Weights of a small transformer language model: a variant of SOAP for these matrices.
Each number is 128 + 32 x the weight over its row's rms, rounded and kept within 0 to 255. Layers, rows and columns count from 0. Numbers have three digits each. The size before them is the row's rms in percent of the matrix's.

# up: layer 7 MLP up, 128x64, rms 0.303, rows 35-127, columns 0-63
# down: layer 7 MLP down (transposed), 128x64, rms 0.292, rows 35-127, columns 0-63
up35 091:163173077149091122146095157105116150129123112095125165115097177116082183166137182050151135178180160104165166107142141179125165159112163117088177147065090147128143155140116097132143169118143147
down35 089:135087137125132100137081083110122144047140141101073111167172106128138149096065201170191132163119114136182151179117102096130068130111136145113155145164126105141119099179103103129131084112100173
up36 099:126140222177137110082120106158125105130118165123163142100172097157049130095132149093110153135095106076112123090081126153123110115158051135121129074124065136102122168169134146081131123135142083
down36 097:121188131118134130113168225133095102126168143151124137135098072093113100089103145099080167129116098152151218117144096168181123104107184108178085137141115129153134166134122126140183095107132149
up37 094:155163073088078130141149155170131135132115088124181131162137096129124135105111145149111097164177122124144048127075103187124172114128099114166135034151146166123186144115139143138109097065112154
down37 083:131093158152131128124094093151159122120188133156154120135104127122157147097119059129147164148105058172075070164073096128131152087137152102130141131180101157097089147123195161143169171163186108
up38 112:192092123051153036132133152145143123158150139052134151103103077119117092158090151065171135103131134103158136118132108130091080162192130162106126111126115097132156108143106141169096102092120152
down38 109:090112100135098122157099163158158125177126166127142073109089089215135168195162123184114133189099073096121140130082111146157102177120138112110123123170116085138172095102119126160133164131147085
up39 101:178137097072102109113114151136112120140103190076142143148133087126101070133096119136170132151171041121131101085132104209139120131127105123122146155125081102176114116093074190113113078104127154
down39 103:102208163162126118141173147131108107143099223123112202131161092123113149132144106123169113140153074088157126145098158120139137164137057108106149199105145087162123152114093131111134145114184120
up40 094:112166094137155192153114141105128120133098113150054097146103098095135094139123100117059087166091185086071128079147122143140147168168075127188176178103147116169098102101139131135114133138170126
down40 087:157125087126114147180098152175095130151141138135200101115091181101077119168097151112206102099160123094150154095110121146137118143120104084134122160132137154195141096150135106184152132054140070
up41 098:209104138091140039140120191110118120145128111162174141146158088085114147131061123182135154116084146188128113119082109155156086134195117174103131151134109153154109144118114172110102103109135137
down41 113:163099088116136134128132070100077157107091150139128127140101188180117108092093120136140107157169185156131096099191131073111127182042174152157139109100144142122087102141102124135113096126197134
up42 099:073113118140121093130096160117111089108082163104151158139177069089157172127116156149069159126125150147085175157111208165124140123137075149171170175071119127122122074110082132112107085108119141
down42 105:093111122143138127132079140087153119146103149207113083199130106195106151122153150158115115133115088131127161154078140182143093149185135192137127169068128120125122051103157137162083115151119133
up43 099:132104121151142112177202136113109092151106123128144118098105059118163125142108105101133150138142163151218148141127162114110141058165101127110164118118149048108110144100123141152112048085166175
down43 094:111092143170145129132160170151119168091094140103173144109185125139106144196202162154178117144184140163095141134137100107148148107123109138126089133140138168154109047114139108101143162191135057
up44 108:142116172115076058170147145112156165147136141094126043096068185131185176141126135174088167120176068142146135122125107137114074118119113136150159130136124149118098110184123114072150129119093101
down44 097:162075114112133126127134102144073149158117043100110076143129080148126122145201137167126134136140194133135124108070106095089107163163189157096099167093141150092119119117126123112078111078146075
up45 100:126170151148122141159155141156145113128115147112128157109132120067118105107154077085128153143130141059141131108190144062092147149155137140183155116055129113146078149130046213124118149132166095
down45 095:149074088144140065080091083135131147146109086108139147103136130133154126141149158182137151152139084136154103210133162190120119155096133053117106125113138101133130114203166067164142134093085128
up46 085:164122175141064115143136140137095185109130150106114173083112157186049127165136148093172103147216099130187167161108158095114119170126094099120108114138138143143154153091077117173122123110122141
down46 101:143168120159169062096101149117086104163161140122132084056121114198148131110146118123123130110093144172197135074121163099140132069108148104129096192133111132176135143172109082095070115127137143
up47 084:155126147113150140129139101154132101156099126110109145119118177171138193168192155108071092134183173135096156144103102144134118096157171106141182130076097190084152155127148121161147075186106073
down47 083:104060120133115106132135121082184124099175161156135076126068104064136120090079108119158141118087139140153082093172131122117127159115090171121081136119169104197081101143118154132117131071171168
up48 110:103104127213117142161120099119127115146116129091141136141109111119178134177115192150146125132169107134125104218157171116149100126092059094119099176107152136096145185157128137140082112083167187
down48 116:121091167151158138182085125148129146140143111168189138164159143131076123119069075088223132124107127120169116113124099107149158193100160079145095145106134149162140093080101150128150135100184104
up49 105:171125129120102135130094100144108164150114166153148125077145075049064179156110112168197090138132167133124160130155072069130128124117124130155114128185137191074130092082098158134145159137123127
down49 093:152168101156103108168085199129157115138142093126125185171097176079139142166155113075169119095132153090117067165139161201087113133141092138185167102130117127107111085086155163100111141117130133
up50 096:124110098155117152080097142134111123150129171155092120137115131113167101146086170051149135140173074135110033144133093197175124152093189120103077098108132149109154139097125121162092081145115155
down50 090:142158166144124086140128130133138103135141148121086097103194158141109122083156126086087141147129168127093130105087092076124155189121185165161128137085116088162168095138173153059123179085134060
up51 090:137100123077139131106174158101193132172120150122148131156135135105143166202097143151167126133176162100179140164175131175145141078101141139142133046166110072103155157152109166133171151108144079
down51 091:140137101185167145125111172089105117103163125134170181188101103158129168082127094094077127110088174093103131088092142115183186129160117130174064191169119162142128131134111113107095129123125170
up52 107:170090118115116164160113179104109134117123147160102094105144110168142179169121172133055145123159177127114143141112115221122098092156124094151112102145080116116076179097110077189157139171135110
down52 110:123130198137192100102110097080085126117102091102114170074142085100106137134204151122110157123154126133155120118118114187075157110166176137160174107084097118138077115133174102106118133099081170
up53 100:135163133065132151096135161131150167156111104128059157115089175078089148153075137137054100154094139146132062121078130177123107154183088110152117111116146109081136133178171112105148152157161113
down53 095:166120136150132135149076163140091132074110152085153194083138157106118099146137150088125097168101156155093162124161156076082132152115083117156112115223123118079099117156151113135176179147146176
up54 107:148180145174114173131108157120135119149146092162097138148168142118073117111084119158099191151123053129093161136114122186159103126153128128227097124139110154136108177154176156105073126143092103
down54 109:108173077160139144158161079102117178156134132127162099103201087075135136157165144073112135141116182132108107122166089127177127108114174133099159131110194136122148053143124132108160168184098116
up55 106:190152130209163173101156085079084115150077128139146076081117145086121144148098172168146105151115113129130162120149122126177106059124103143119108099145135159144096062099126097165134087076127132
down55 117:137110092152099152072209101113127087090092123119138145102106153070153177191147142154175176182156139109115144159107149141139117084149099136092169145152133126096129061098137118142138141092107203
up56 097:105093139144124139214120113158141109151135063136078143143091129112136139141101153155148173106164168107109126129114095175129143081155119156133108201183120112143104115149203073193155124153181158
down56 071:152098163160106112133181155132067137091123179136117086185122175112112101083104101127150133143179076132123131155090176112173091137109038135162136140159100178085144132143054123145133130113140107
up57 100:093120113124098067216103130085147105165155174157163126097085146124115101107124147199120112140035090148107106139162125147163097166134106144123147112109101128081151155169124127133119059158097105
down57 104:107132128094151114129166138079171122135107146157156041131079085194132108114124099158119133108138173123153072140136175119112157155086049141160146125079134153159140147184129142177127090084094164
up58 092:132176055188157145140181146100091112149120110108116117178117091102186227183131173128152119129137156150117142128159148193126141116107084176121142110146121140116179114133128106152103156072124153
down58 092:124126112126143156210084111100135140139076125116175118138160163126138109107077061147124197142103121130070184133174129116133188102110096140109120072146136132133118217138125080132112152159095097
up59 097:046168122176110112099173130096103177187116129114117122118103124115179168117148154152113116140169159101107141105197100144150110049132094127108123154137102204129065097081142131094129143126097129
down59 088:135127123147085126115180200111114117121153161168127125138116173155120060120110133104174144115102012158188135060126118123057147105133133157117114135142138110164096157137127108141125130141088073
up60 095:136120137111134101119111168085062075147133150083166149084127082050132147114113130133109156181181151144155093126102155105123114096073121180122144154151122143069136099112068090135126066103129185
down60 107:105175141148160132160165117213178119136133053089091179115133126088098098139057131066117145144179162118153138145123101132184143094112113152122122126114121094162156105106065164125121130099169156
up61 110:124083127106120141141155170176143107120180081107141125115139114069101130155122127116129161143149085137211121117139129190137097136118137132137135101098138140200076154115037079117167101054101132
down61 102:097110135091170111074114156115105115150128109104161144171106171133104146071046119094126123134161104142146169108112123096077128076152124151070135107128056168143041154183155120128140115139155106
up62 096:145133141163125125155132124108117078176110121155066154131142115174090135144133121091111125054080121131147141129161057172114154120149116175143171106128103090168066087090062064085086139133150125
down62 089:135181128116179177126144130151165116068134154128127039180129057154139111104116098142145161149168158132136158150162177153143103111129089120136085148115140160068118133108190109064128107087092115
up63 098:136185116094112125134104178172123205095092116153114116136065093107151076153097115114095090127108134114151147120167148155127125125086115066113049153152138200116169130128077162164156099136104148
down63 089:103136127159126125085099080123060106013097161086082118102111079141141163121137135141106108150137110116123060146102172080139151158163116103154140142111159087142173111071137136125163135091110159
up64 094:131161131100103127118133114170185171152103130118157083140102113114110164191137107194179168109159184167116148175140102188149136097100075095151134165171081160090164099129092149157157103131152164
down64 093:152141099106101082111124076101100084153157105115108170123136119193132133102141157125083102090193111085059117137149108174122138154154115094120143148054095160194119163174158118146130166079102104
up65 087:079143127172074109094127228176129106110119149161152112136156085157134136170118145139092196094149119124102157135161140160145133092131176155220147146149111192124131127103144120115109081160140109
down65 098:121135139137112119173126137152119151171152139102155174132100075137125180063085171133094152185111145121085169114160191108152107177085155131121108114182161112111123069156145128099180158121199092
up66 091:146107156139157159117066205058134142147120165160079125134067105121144086169128106071112167132170104136158133141145126132069123155070075068170092155114166115126108147144131153125158111149117092
down66 092:139095145150167098141111074102122087112160129129107133143133164108127172138165117159084184184091166190137104092171122114107193172100186090111065072140136137126126107082108086106132105164135091
up67 092:189085130115100163132164098089145095208096104081077116105089198149132141096098097089099139131139143079130088123159137086162118133128073149130139178121089093124096109176099127140139166096174124
down67 097:143079210163125070134084143096113116174103164143129150151147070096137154139146127132099115094112179114136087126097115101034100123118066162113136143168122138140163115093122084096174103144164156
up68 103:122120079158055112167158169115141113163122109164119097108124119082157111112108136128124107160140115167178131107182157184150102162159161122147088159133138157105154080078157078055101094058111119
down68 108:150161160193094149069137125144139062128164126149108176085125106098144106140115156128149114140093106155085167048167192141120155089116097137180131163088156097148086135171085095126121172147111139
up69 109:146109142144137149111197137109058065111118104087077133162110120121172061110122192107146127102126117149130031173124099152186098123120145124114138110125137167144135121173097091100120091159090149
down69 114:156121175123143155159145079087176147084081109155101166084175194120109082144136174136125122138111112132077161205107180169156152128119125155066163141099127092093173107083108144105121156140125137
up70 093:168142070097138121120126140165146162119134155113138108123170117087138153139144175183132179173125163093109175113169089108059199126120177098094186160126116089116065149121103108111104146106074156
down70 089:095096179166154107153152118100123117108135073118117091167125109173153171118091054119117095120097141189112112124119177085205099103111116102109060115119188145123128103116162103062127137152147094
up71 100:089100129170158112124122158155132095157143141104173123056099112097116091100127158075140131161161089116195060159094148151120126117161061127087148084185065130143130105142154132111126144085183116
down71 101:133108134110167121116107149118096151080130122133125115083139116130097118081124126142102128145061120171168111145120206084115124137217123136024073119153131172161108164114183124072118135131111139
up72 104:130129140158172150160182111208065186142086170132092155153147137179109124128162137106144120136095135089104108154132053110097107124122112134115125110154089096190087208105082147128139158121112139
down72 095:137129068155123097165224126200068164162121127102139143138130104136131145099118128138120108131147125110157071039072150103143113090113151123136137134194118141116125126066113147077157155110148098
up73 103:068196159150144149109115156106139178158084136073087068146104144161159111125148132116161092110106036146188142131151111116134140128141137177120098134151174137087113105111103136105063118160092088
down73 097:112091135037139139048125112092090107105177089139116095124097101149119134128114123169174142129172105105120166146109150100086070119117140130142154114116200109133097128131162138146136083044180124
up74 098:151066136130069105102103128141144142177130169108085109114148084080110130133099109120115177125164122124105174165069140162110073103139113212158129164205151139123121096097171107152120168090164123
down74 108:112127222146116124149094111150126198124147156126083138127142105142090141101052143124083099133131121123168180112150165097085090124134157145124123154142083120094119131064145134127162157161058197
up75 105:121099116155064179124075106146152203156094148138074132185174159148147136124134098127101104167172157175147152142131081091065124123146098132116110128167172136135088155184134091122070150129125165
down75 091:101135126170145149131138160124114095085123112081193156117175164115099111175163098115156172097103153066065112098186146111083143117098144165132135122133082154189133129111176118068179173119105138
up76 107:153118140158106104131085088093068163141049140147078131145094115154165130121097150149110179086089144114141150140167108172114107099088108114147156144164144138127091070113078098167117138140074212
down76 104:188180154148140149034047111146086150175083131181069126142150114126112110154162111104118111160154153158107106112114152121082139130087133138131131111152139171066103167075159174118122139131132140
up77 101:086127084138124197148158129115155136169099154106093109155145127132193146134166134138127102152193206121108094069105119160150174100147129125177141113160155142091061123091151176164110187110133117
down77 097:145106141135132114090112130172156125099136126133164125074068124122065118139126161143128123165143097076141201162110109097146093107043114093126067093137100134112147094140060086125102058101132156
up78 101:140118160120122119121170119161098111131117163089122168165158130113149103140098110150175129152135183133159049203081196127118119117150155108126154153087136114088182128165178117214137079139147113
down78 103:093103039154154099128172132103101117077152121082121127069167123092126120151141163181108131182117153132124173162089159072119134132128145121099069150142050172108097138136076135093137104146111105
up79 122:122110108122154128125129153146040164120043131114080065110116118165113110139062188102080156096121097106150119129134195122148071150137154163119127117141083179121129161083103088130128165137108129
down79 130:140149153107110137119121077098141145184182095098132135073153190081159109109119181187127130100149170154055113112149094161100089086137165134123153117161085122119088105115167095165190162137139153
up80 095:142153095157140090162085117134146102143111112160093104102074114108109069185122138151149142127154110083087108155168187154154087198163061128132060160187079136148164132114131144126097108105114148
down80 116:136045121078140149153107129158136119129105131106095110123137169106152142109125149143155176082206084150104170146141117107203121117129101133132138197161091142112134149137052077139131105127145052
up81 104:174127156175106123146159107140150147092147167121127155085094169141198169117156161108134150104108132121119130194187137096125119130164083113099177127130139125139160103172046138138068157128046118
down81 101:125058134123123161117092163178123100075126133096064169131116078155106095115108109039155149142078090079155148152150155146127170155099145165122114131151148112191127149164136138119160082165173144
up82 103:137114135095189128188093152202142105140071144138108149153121134150135100135139102068145133137061119166087152147066118158127139185150164177130125088094145108161089133174066106103093112088136133
down82 093:164089117179208130106090127113121076087129136132068143142107085153129100095145187106157071093074153103145191122099127128162128097154108145157130146120079132110174173167096091181121114126154130
up83 121:128151104103156174084161124143127201143080103100157118123115126081173140165091111174120155121187138087088108156142173188116058129146145121178096155109133222118130120126137116142125131087091124
down83 115:140138172150133111156143128202099139189103103160148105144142095097085162077129114156173184117108109097163094107086087160117070141104118091143124062119149143094162115123182121187107145118120066
up84 098:137159077154159147137137092141105092125124108116145126125080158074110112064145167140128137129166151089140131144205091113137099189070154184187130101162169185155149165135087097101088105136161123
down84 095:188092118131125105141075069079134171154099084144136148089140175138164095196084093175092100145120131157093153130134094107134124130134093091151165112144149103072137135069115128158062069121134122
up85 089:085083134114056167170161135108154024197154158142126094149144100122106107121096096126185118139098095133105061133128118143161087134159072139175147151106148124160138119130148140129099128103140078
down85 092:127116133117160096115137126132117173122160140077129184156185070106154172123109150118086161088079088145117147092089024148118161098091142092114129088164113135093111101127090144162091138080087126
up86 112:203135073114166108099185151143128160133158158138104137072098122119134100121116150099131080175113090115160116067198140163139116125115130163142119074102166146153116052116051148138124116128087114
down86 117:144095058165069160101095074131111126125171200114099121132180112086124141163168175140083146128163118165075140133097154110153143140154149172092131180170114124112130169122122082164148183147133159
up87 112:169108170152167146163102119128131128187128132088065145096157097124146152065061135127135159152174106102096082153090086120087103104105064071162141138131091165125141089100185135119106130158107163
down87 108:128120118202083159138071142062122095143089105117149127140104103103155121128115152168103171104087143191123170111114135154162155129150157101147151119121136146149059129081155171202166172070102118
up88 099:126131132106100221144145101119128124142118129131073155113145061105137123123104163137144089140149143195115138182131094200121137162119133138190142080122110130112064141146078158140152103082059166
down88 097:083158160092143073127159087123132153125132165118176101119157086112129142106111126121089146101200179143093129097148108107149107100143138126151255117091096114125115124109168157107134059140109101
up89 121:120147100111121100146093129147088155211114172087110114136118151086158142061120120137110099136134121144174132169097156087088138076067154147058135117156167155135092081158105125120052152110091139
down89 118:126117172101107182129211142126135134151118150115148057158083117140073165137133113135117165058170104088166106125146158159120061140125050090116105106137102116146168086110146145114132122099103077
up90 099:192078112146118104168133097105166172137143146062101152170114117199144097189070177149132120175111135153130128173146075168140118112089081137103147163102140118150108135154110088101162130105168168
down90 096:146129065156115156173119135092120147204134124142135097119105139142074102144119119127090163136124113074154234141117067128178123106123064111175165130130127141125106183134074131136166104121157096
up91 103:105160127161119143181148134145110178148203147144073112090100070085132181135073146133100158154149143096157095174110134122158116085098080137156131195096172113130135081126108144095146086069125136
down91 107:093137132130053104112113119093091097165149104175179136148096090088125112077126153167153123111136106104141103147111106122100113133129142166186184081234098126098111161116141154161126150167072113
up92 105:093114139103171134122122177129116168123123113223083134099110077062134121123101168215096127094112094136101150151155105138158154153067116129086158144189115108089148126135102102118131098130143072
down92 089:159073106177128147088119115119134142147112120090199101109114152156075091133146103164154145150184152131095136101035100129145068143092051090115138139162093118160111152132160104155129110087166135
up93 100:134135128103157104130151206137141120118129126128120153132130111107078101093112226155123126137197096111152128110057086110193089103152155125181051140113123155106134116164137101127096171101101096
down93 110:090133154122175142114110142019105146109142042093139100154110157149130149150125162131170126106132171080118088157097088098211128112181122136139155095138124158109156085185126134123113124149151119
up94 101:168102111157112119130129174097041154103091199136165082139114132113168168122085115114148107141114154128068137166108160085160124173131119068104141090150081117114123160097116061161128169097103109
down94 093:151109105139138172107134138096140110076166115103095181148037137186142086119085193102078105160113106134153134163175102104100147157170152106096117115111107112106145178136124175152083079144117171
up95 067:121145154109149131153163179140185100121125121124079156135198125087178147151108153113151120090115090139062111112145153140109117136158134170151136149106186114103072097135107218097096119196169103
down95 076:136133120108078143134144048145127178124135119116103076133089148112157097143149191106073089097113070112114108165096084183161170141106114155142152127135106148140146153126086073153061069127085116
up96 097:096139151180132146125079121153109172178078180113119110137092160105174182106172153113161142094166145081121154095143146187086083161109166090176141103105137125136201130114123121086132105152144076
down96 096:144121118200155142168146172134131124163123096182161170143078159143148130169138098096110135183176142118108163088062076138123080142102161111133137118194072139108134097087143101162176135117182133
up97 106:200127172108078119118136203072100102125112121105117128156121116153120098128089172134125172101121145177128034128094133175136099114170096124120138100184082127099163131138178159078113128098147148
down97 119:164121162187141147122151176163141160106082112112151163255138164109147107141105127154171100137147154113151114136091132154091091097142132152071114102162112131189129071150154149125118085131139132
up98 091:152152177164132148090144120166096129145085170158119166136108059135127075109116120122134082157093048123144125102138102129150130140190097155084160156112118156128113154096064076136072153065163131
down98 094:128139123122176123240172116096134101089153115135159154108061195068135087156132093137093116118124130106119160161160117086167135123116159117082121073157134080140143156135104110083108106166113095
up99 109:116161173151117080164096179149148061116162202127098098134129087090171097140127225114141150141124094125121123175162102174106102166139153125088165146149064167141135087140131125107124132164135130
down99 104:127144151132164159117239177134122091108135129139128051135152118124123128063123149104094158189167140108190110120096108156158166117108122137124105133193054145123147148124155128136107117124068129
up100 103:132053141142111112102139097158083141157139182071184121094119072148077101138105113141098130178101148082171053146093113120096084152119136106129153136112139141196110083168106117139100130144103176
down100 117:129157129087194197117164129128085168108132123169121128066136112167160142171111104069141113133130081123078127100116104169128091183135178165102166145133174125118098098198165132153094083110123137
up101 086:154157075131156115111145134136112163111067142160133086170082158129111147158106117146070195083115110136142126146097125161093131131130096063182154146104120143101058089131158133177180091143060120
down101 080:079167136116118109138066101123150062112163124141111133139170084153107151049121178134147080157152127160167087069109113097116085171118132148093113116127090097148164168095090174099078135155161132
up102 086:121139088127175118134147209072099167129123175098153123160129106061116157143120134144128107068107196115101159140111142138145069132156116090082180087101145152182109123091144077100086106144152148
down102 096:129054079102076100166106172132127130118177128126118141146126179086080154126168142084107121120123041047200118173142100125115160132132123141131162138188105117093138141165152120128123109167131128
up103 109:091153103181081172192108109137182114162138142087140133139117074156090118147127128103103149149113122129148029130115100143107145127137106141134119140117111136050077155161174201095153127173155133
down103 098:104137100134170124117142203156102147101101126119132119172090155135046058092096100108116172081135121129190149133144177109179175101085091133161150104139154104171114101112105136134123126101179078
up104 115:177074136162208095115170113142175126096116102159118151155117109091127122162125075132150183163093154118182115147164138136167093143052077102101119104108172124134148155137095115182160088105102146
down104 114:124142141165147117127117123206150153060110089132162129208143201109118150130154091093165120067149151132136154140160115131149131119158088110194172139109160144154122105110071106063139124170127097
up105 100:136138069101145131167120134189077103122133194116131095087112152098150152104118180143156105136133127129166124073143094102128093084143151161168150174169160161074077121106135111200098135077177133
down105 096:167097183098111076106122156169138172110101114123116177158147087182130136153091093070138103145172128153084116160117093151106138151116124109063109062082085196105160159094159127097110104123104125
up106 059:102124107157096117120119114163147118148119085096135102127083146088029063110064135145125114111094071067133111126107056150108115109106123149130092104161094142116135077075147149120098084089094113
down106 057:110108087099125157140157070134124120119178118115130135118152110082236098107130086140140195104196098156171147122099161094153109115136124147166153126067155149099129103093162138084113088160164154
up107 100:125104114153078140152141088154149106140189067092055098112090123095100128125110134155170099152125155102155093136132107129133131125106164047118125157095175107121086186059173128164084105158121099
down107 105:107115162161090115089155124185118149085142140077076171172110111076127117133106113130174152167120177129185097148134136234111112108108139150179096127124137109104101175097110126145122073180114126
up108 096:191156123110118188118131122194148163127085151132106115129097113168105152158112103176130123152155140119136098154172181109118155130094092124144149164089207145164159184125079065100106167170166136
down108 101:088082157122145134116132072103128115139126162132148124137126158120164078077091122202159165150147085118068102107121146208105142077110122110189051118123111118148131164118124128135077134165173169
up109 091:141076127110126067075094083200135173161126129106151132048188103109145133110157125102110095128113070054135175146133078120092128087172125137105125133133141139116148150106081127150073107134099141
down109 079:169142121124147148107115109051137126115113116183051177199079136120137140110127144147174149050181132153130134058094113114099134170088107098127114165136123100123126106193101159115162133121155131
up110 091:120096114103096148155092168091166137101098067156135117111094117172143176162109195122077208130126127104083135125138148131139097138191141169176146145103138132084077133092107191084143105149097144
down110 088:173105118118125121115092122128129136088140036119095086124164156112100113172149071172085121144146126125118161148114146145126081103103048143156126117116178146199094173140157091194090109132166138
up111 112:144170097157144080089137150101124106107128161153135112129140135113104129183081185103096106139127093182116074120145085140128103132020066142114138140099099168069103142178138143148155115162091100
down111 122:150085072104097096128182135105134116082162137164080128133137140166119119136160096136112112132131138202129141129192135122150165116063147159023137153136122190138103145143100141069108119180127140
up112 102:148160112174120141092165193156149145147162124061127164143187107091142072135141154132064056182147093132126068090146123151135110124155126143126113086116160162167125109187181104121123106157131105
down112 104:051204093146079178071181126154107135182150122145136125111106117132072117149105114096197103159162107128147119068135105134108114144106149131118092198104119127124110164069152133130173111108114124
up113 096:105079102161157161122117165126160135185089167128115142113111133112145116098217119127071105162123108085068158155077143098102115094088106168121190133169150135119126098144222110129148114106130127
down113 101:127143114082113178059094077115084117049110091058085180105170136143124095170102127179131103141143141172113116154172155175134143127082145157150119144119180149130089177100111125134120124090142121
up114 095:123119119168111172154137111130101178081073117138188092205090155132094108193138151141151160119111137096137160171096130115153109085127186155081169089171137109143088106118062164124101145106156115
down114 091:078143156152104177175148129111109101106148147138153153073075120158141140165167138198120080096128089165106081098144132137146123125116186123110139180133145093162170052128115115083123109199088123
up115 105:143143154107114088147173174101076162160084093152090105102128132091120125171131137155131111180108179092117165148103115077141170076169153139181157145111076131097126127107087204097180104123162154
down115 106:161116162137102043125086165162110179138091109140136156109158159099090112110169194107056130089103094165194115142189090112092103140134119125117117132111106148089142122159140082171142177130128111
up116 112:102149127157123043142111125133135064145152142112086067154142113120135098106131168047180122176111119076156137083129111160146126143129061147159179120080111144149178109116071135149131113139117082
down116 113:166130113137113105194165129168111097140189120086160142193148144150149156100172132118112112113046136191123116139131096168106151075185062129153158131156137096090141149133139114073106094117150094
up117 111:124125154152105142156131139135124156186098124078143135069137151144132169106101109114070153098089141171109113094125185125119066095148115084167178102073149115177125139075082142095075159173074146
down117 116:114153162166101137155159184121143119101191173104101147118084151078106137155117085155128110123121064118210082150160149136125130111152124093187187121116092125115169106065152161165085118112094136
up118 105:163162114127130101083113069134195132142078150114131152095104083133136095139135153105144161145127171119130134140198088150135137207107141096117159156096193133138132103051115126148126134089050097
down118 117:147110168107122181172141132081117121144126171138189121083129186092135207150145093147152139138141106142080058155149108096140122158108100138073144151090140147129120147138163094150120158034160152
up119 101:134127159170142208091154108108120152167061085150089162131161120124125096133152123074140161169141114136129161120158161170194143061172102136122119065156157153083086145110143102153168164143128152
down119 093:218142113128147052112112125135133076120173152174114149146101128203154153125100159151141137142162115149067148113149140133140159175080112143103176137159105112144110073182105096077119081110101132
up120 090:134123125146120143138152145097161110151081136120148193107083131106178166179183162188168186152198127107102131094149116084156104075110133110174142130152196103078145118125127156163172125114133168
down120 092:109127052148112125098127129163167192186114114146146087171153145118120154121115086109203127099123117160138141146155104123162106115105122090111141081142163083156138102179154088163188179195162136
up121 109:138043128070163126138131157136149137086098114143063173155130190089146136107148105146171158150117149092124184168121145126108128107144109140100172113096140164169140125161075129163130117147110029
down121 106:110103144114106063093101118102149205082092134121119147103081106166124114163181033134146062134115093154164140078156118090114105144124089122108121116113160154128154149123106205112141133120153168
up122 110:139116072090120081076099159114103125114124176093150090110123079146170167132129136067109154136177113166163117169087086141087059134190106155163140140110124139103134154123126123150130059134056142
down122 097:119141177096173106135101081203139134087140099124095127156113144147093058083158094142079099138166148149133144124094118074090074107142106121142172099159073133144147177087091193097126145140144118
up123 116:144104116106139139089139197133117094114118145140135192038117090137096150167185083098049112145087128168191124149188096144167127104118099093134127149127167171173111126138114129097145115139100133
down123 105:107128099079143106135139129136096138171109094118194104110096137076077131138098063120082142077106161151182070118163173155118105126167125100123087134132109162104204111145190102101128143096171119
up124 080:144096167236092171181102115143162099144102122105080162122133088151145143096161082121118095134152139110153157137121165076106167034115092140097102121138140113143119117166167136153101112151174139
down124 086:119127115148161160072084160139141168089140128129094057168110133133145138152119135106089097184164099095090150129038086140154068113069164146128133122115058124091091135155106103115131166129089131
up125 106:097080153114099176147174124154105194079140131120147177118105096151070114120145131108137139167071153113106169109094112110113155098145105074103173133100148126071127140138070203134115095183117081
down125 096:118155101082099115170164146133133097057159154135109132154133075146099096114103105130120103155150079140112224159113078109111180152068153100156087183126093133112124108115085137122113181111096170
up126 095:111069148132146148169116145166131113118150134146140126087140134141100165056207140174144192158104110101162112132146108117131202130127139085124209114083109086124118174146104152158093105172109085
down126 099:171193149180095151132100131096080125123107119159134177137159129071155103147087170120130095128136087173122092086152118181110127190161134145134076128088176117169143112096088057100143120120163158
up127 082:142077163130107078139123137131107085109131128154137131140183121138079130113131136167106113091081179111185052152161125174126069184135121115188124158171116112079151150094177124144145100165169080
down127 085:059083147130115078130101115085126123086177135088106052156122142095143137081102162099156133147109136152084141095126200089165140155077079114117129140154077101160115157161136188116180128120118131